config = dict(
    n_layer=9,
    d_model=768,
    n_head=12,
    n_kv_head=12,
    head_dim=64,
    d_mlp=3072,
    vocab_size=16384,
    activation='squared_relu',
    norm='rmsnorm',
    norm_place='pre',
    norm_eps=1e-05,
    positions='rope',
    rope_base=10000.0,
    rope_fraction=1.0,
    qk_norm=True,
    attn_scale=0.193,
    bias='none',
    tie_embeddings=False,
    parallel_block=False,
    extras=['capped logits'],
    init='normal',
    init_std_qkv=0.0169,
    init_std_o=0.0,
    init_std_up=0.0169,
    init_std_down=0.0,
    init_mimetic=0.5,
    optimizer='adamw',
    lr=0.000753,
    lr_mult_o=1.31,
    beta1=0.9,
    beta2=0.95,
    lr_head=0.00543,
    grad_clip=0.5,
    warmup_steps=336,
    schedule='wsd',
    decay_fraction=0.641,
    decay_shape='pow',
    final_lr_fraction=0.0,
    batch_tokens=65536,
    seq_len=512,
    doc_mask=False,
    train_tokens=870000000,
    steps=13276,
    dataset='wikipedia_en',
)
Each number is 200 + 40 x the weight over its row's rms, rounded and kept within 0 to 999. Layers, rows and columns count from 0. The size before them is the row's rms in percent of the matrix's.

# q: layer 4 attention query, 768x768, rms 0.0407, rows 284-294, columns 64-127
# k: layer 4 attention key, 768x768, rms 0.0402, rows 284-293, columns 64-127
q284,087,140,221,208,187,250,145,177,140,216,177,249,94,238,183,196,162,130,221,217,249,286,232,225,232,156,166,223,208,219,188,235,150,175,193,248,207,231,163,225,116,195,203,125,188,210,180,207,240,149,329,240,167,209,127,134,194,247,229,222,137,243,210,208,199
k284,105,208,236,195,210,255,246,236,150,189,178,239,120,205,217,213,188,157,218,236,222,207,161,219,213,114,108,270,110,234,230,252,251,211,100,238,172,224,204,193,166,167,208,170,201,172,151,193,238,217,222,127,155,174,150,172,212,205,197,214,122,228,247,186,213
q285,093,137,148,235,249,211,197,187,187,273,159,200,189,194,161,166,186,189,175,194,144,255,155,189,158,278,198,147,190,159,138,288,255,256,202,233,251,271,263,213,153,217,158,156,202,172,190,221,235,227,218,272,233,239,230,144,161,181,181,198,190,89,188,224,230
k285,116,182,182,243,206,246,163,233,203,176,186,189,163,162,272,220,158,147,146,200,162,237,209,140,181,173,155,250,191,230,80,309,204,190,99,203,259,271,231,209,144,231,199,207,192,188,183,176,222,197,223,249,187,201,112,136,232,173,227,151,176,192,196,173,225
q286,106,191,250,194,281,181,151,225,223,238,208,213,216,202,229,191,223,192,237,267,166,223,176,247,198,154,268,248,184,202,195,183,150,153,175,168,130,260,208,190,274,231,269,297,210,244,204,244,270,218,220,192,173,229,181,118,216,186,195,167,183,267,177,235,279
k286,109,183,239,162,193,205,245,187,191,165,191,169,196,185,136,197,212,204,183,240,138,234,172,240,209,126,193,265,177,206,201,107,202,263,195,209,108,237,250,210,209,135,215,241,233,165,152,235,223,189,218,138,184,132,142,199,132,206,214,236,183,192,196,165,232
q287,091,169,210,310,155,228,167,210,222,259,179,208,190,144,151,174,299,179,218,80,161,182,282,208,243,159,169,140,212,212,162,218,185,175,159,241,233,250,161,268,118,243,242,231,174,197,196,246,161,99,209,152,236,184,110,129,212,213,176,256,145,114,167,126,174
k287,104,165,198,264,180,236,184,220,287,232,197,188,203,250,247,241,161,112,254,179,181,194,193,250,209,169,246,242,155,282,166,340,248,187,178,259,201,161,222,224,81,231,175,192,203,157,105,134,210,156,235,188,164,195,202,253,190,253,195,175,188,214,231,223,212
q288,083,191,241,177,199,197,208,147,211,212,192,224,187,156,236,211,133,233,208,172,176,189,192,104,182,173,209,188,161,140,180,190,170,224,240,172,183,203,192,131,197,222,193,210,236,167,244,203,216,266,203,117,281,231,204,205,214,210,112,234,191,118,206,224,220
k288,090,239,147,188,240,193,255,275,194,227,245,199,208,139,246,182,209,164,204,181,146,234,174,163,310,195,159,180,216,183,270,174,261,264,267,206,212,215,125,162,134,192,190,180,205,229,264,164,202,176,225,257,200,219,218,224,113,151,183,236,158,135,184,232,190
q289,092,227,214,210,174,245,226,232,233,194,148,231,248,189,204,194,217,240,230,192,207,186,177,159,167,203,208,225,174,140,217,117,117,145,160,193,191,254,190,199,203,230,85,192,277,231,195,219,262,244,179,223,289,221,122,113,232,214,159,234,239,169,257,219,208
k289,080,274,259,163,255,172,228,277,175,214,231,210,244,171,206,125,180,183,198,218,280,196,169,119,180,227,214,277,176,261,207,195,237,155,218,208,258,200,193,235,208,188,206,171,162,174,211,178,183,135,207,171,132,218,201,185,155,204,186,137,231,230,202,201,248
q290,092,147,201,239,216,140,184,242,178,178,222,180,175,136,196,226,238,176,184,202,179,238,209,211,171,167,155,174,223,269,185,239,167,224,175,191,221,163,158,248,176,145,269,247,231,208,252,149,195,198,184,205,151,156,229,220,199,148,195,176,155,226,143,210,211
k290,073,166,168,185,214,174,168,184,159,160,185,212,199,245,207,206,169,244,159,189,172,223,220,198,256,186,195,241,251,149,253,226,226,258,270,203,204,151,176,200,173,260,203,178,156,191,223,243,158,213,167,246,208,199,221,118,201,188,301,132,178,137,177,242,99
q291,084,214,274,192,236,197,264,225,187,231,219,171,244,169,156,147,166,184,149,259,213,220,192,204,103,183,158,167,227,233,173,249,244,249,208,231,219,233,199,221,176,154,251,178,165,187,213,174,200,158,191,164,111,197,185,278,148,160,216,184,163,194,196,201,189
k291,076,164,168,189,125,164,198,215,212,101,208,147,184,205,310,141,150,228,169,211,156,257,173,198,193,171,240,281,253,179,212,204,166,259,188,156,213,183,215,192,161,147,166,206,179,174,246,197,291,131,197,192,196,170,146,165,229,168,307,173,132,210,142,235,220
q292,091,207,239,227,187,91,196,230,220,165,153,212,223,168,241,230,274,185,301,112,201,207,250,161,164,199,146,196,116,166,262,277,159,208,179,175,250,222,109,222,212,215,146,174,191,169,213,181,236,226,154,239,157,247,181,192,195,225,195,211,253,203,187,186,212
k292,085,222,211,246,274,261,217,295,207,246,248,231,183,176,153,200,222,130,195,161,250,173,189,219,214,270,270,212,179,226,201,235,219,240,224,277,263,223,237,258,207,232,232,225,243,191,184,110,209,232,262,175,181,214,188,247,101,269,169,216,258,214,216,193,227
q293,097,171,173,180,140,111,172,196,150,217,188,167,203,238,264,182,139,197,223,197,225,174,232,203,260,229,196,231,125,198,156,220,190,163,176,224,132,187,223,124,229,208,160,217,215,198,178,219,182,241,179,192,196,167,175,204,195,209,269,171,232,212,156,126,134
k293,095,184,242,216,202,150,232,205,178,191,156,211,150,200,159,144,197,186,178,155,264,113,256,214,244,141,183,167,163,167,153,239,178,208,168,159,223,263,196,259,213,201,196,203,196,216,203,219,234,244,192,176,218,201,188,188,161,269,156,232,207,224,173,219,186
q294,099,216,193,161,222,217,244,158,235,143,227,212,119,201,187,209,206,184,129,182,217,197,146,184,203,172,290,222,186,102,177,145,218,199,256,209,136,168,209,217,189,197,230,197,203,180,202,232,217,185,253,177,216,168,227,229,223,231,238,194,200,225,199,220,142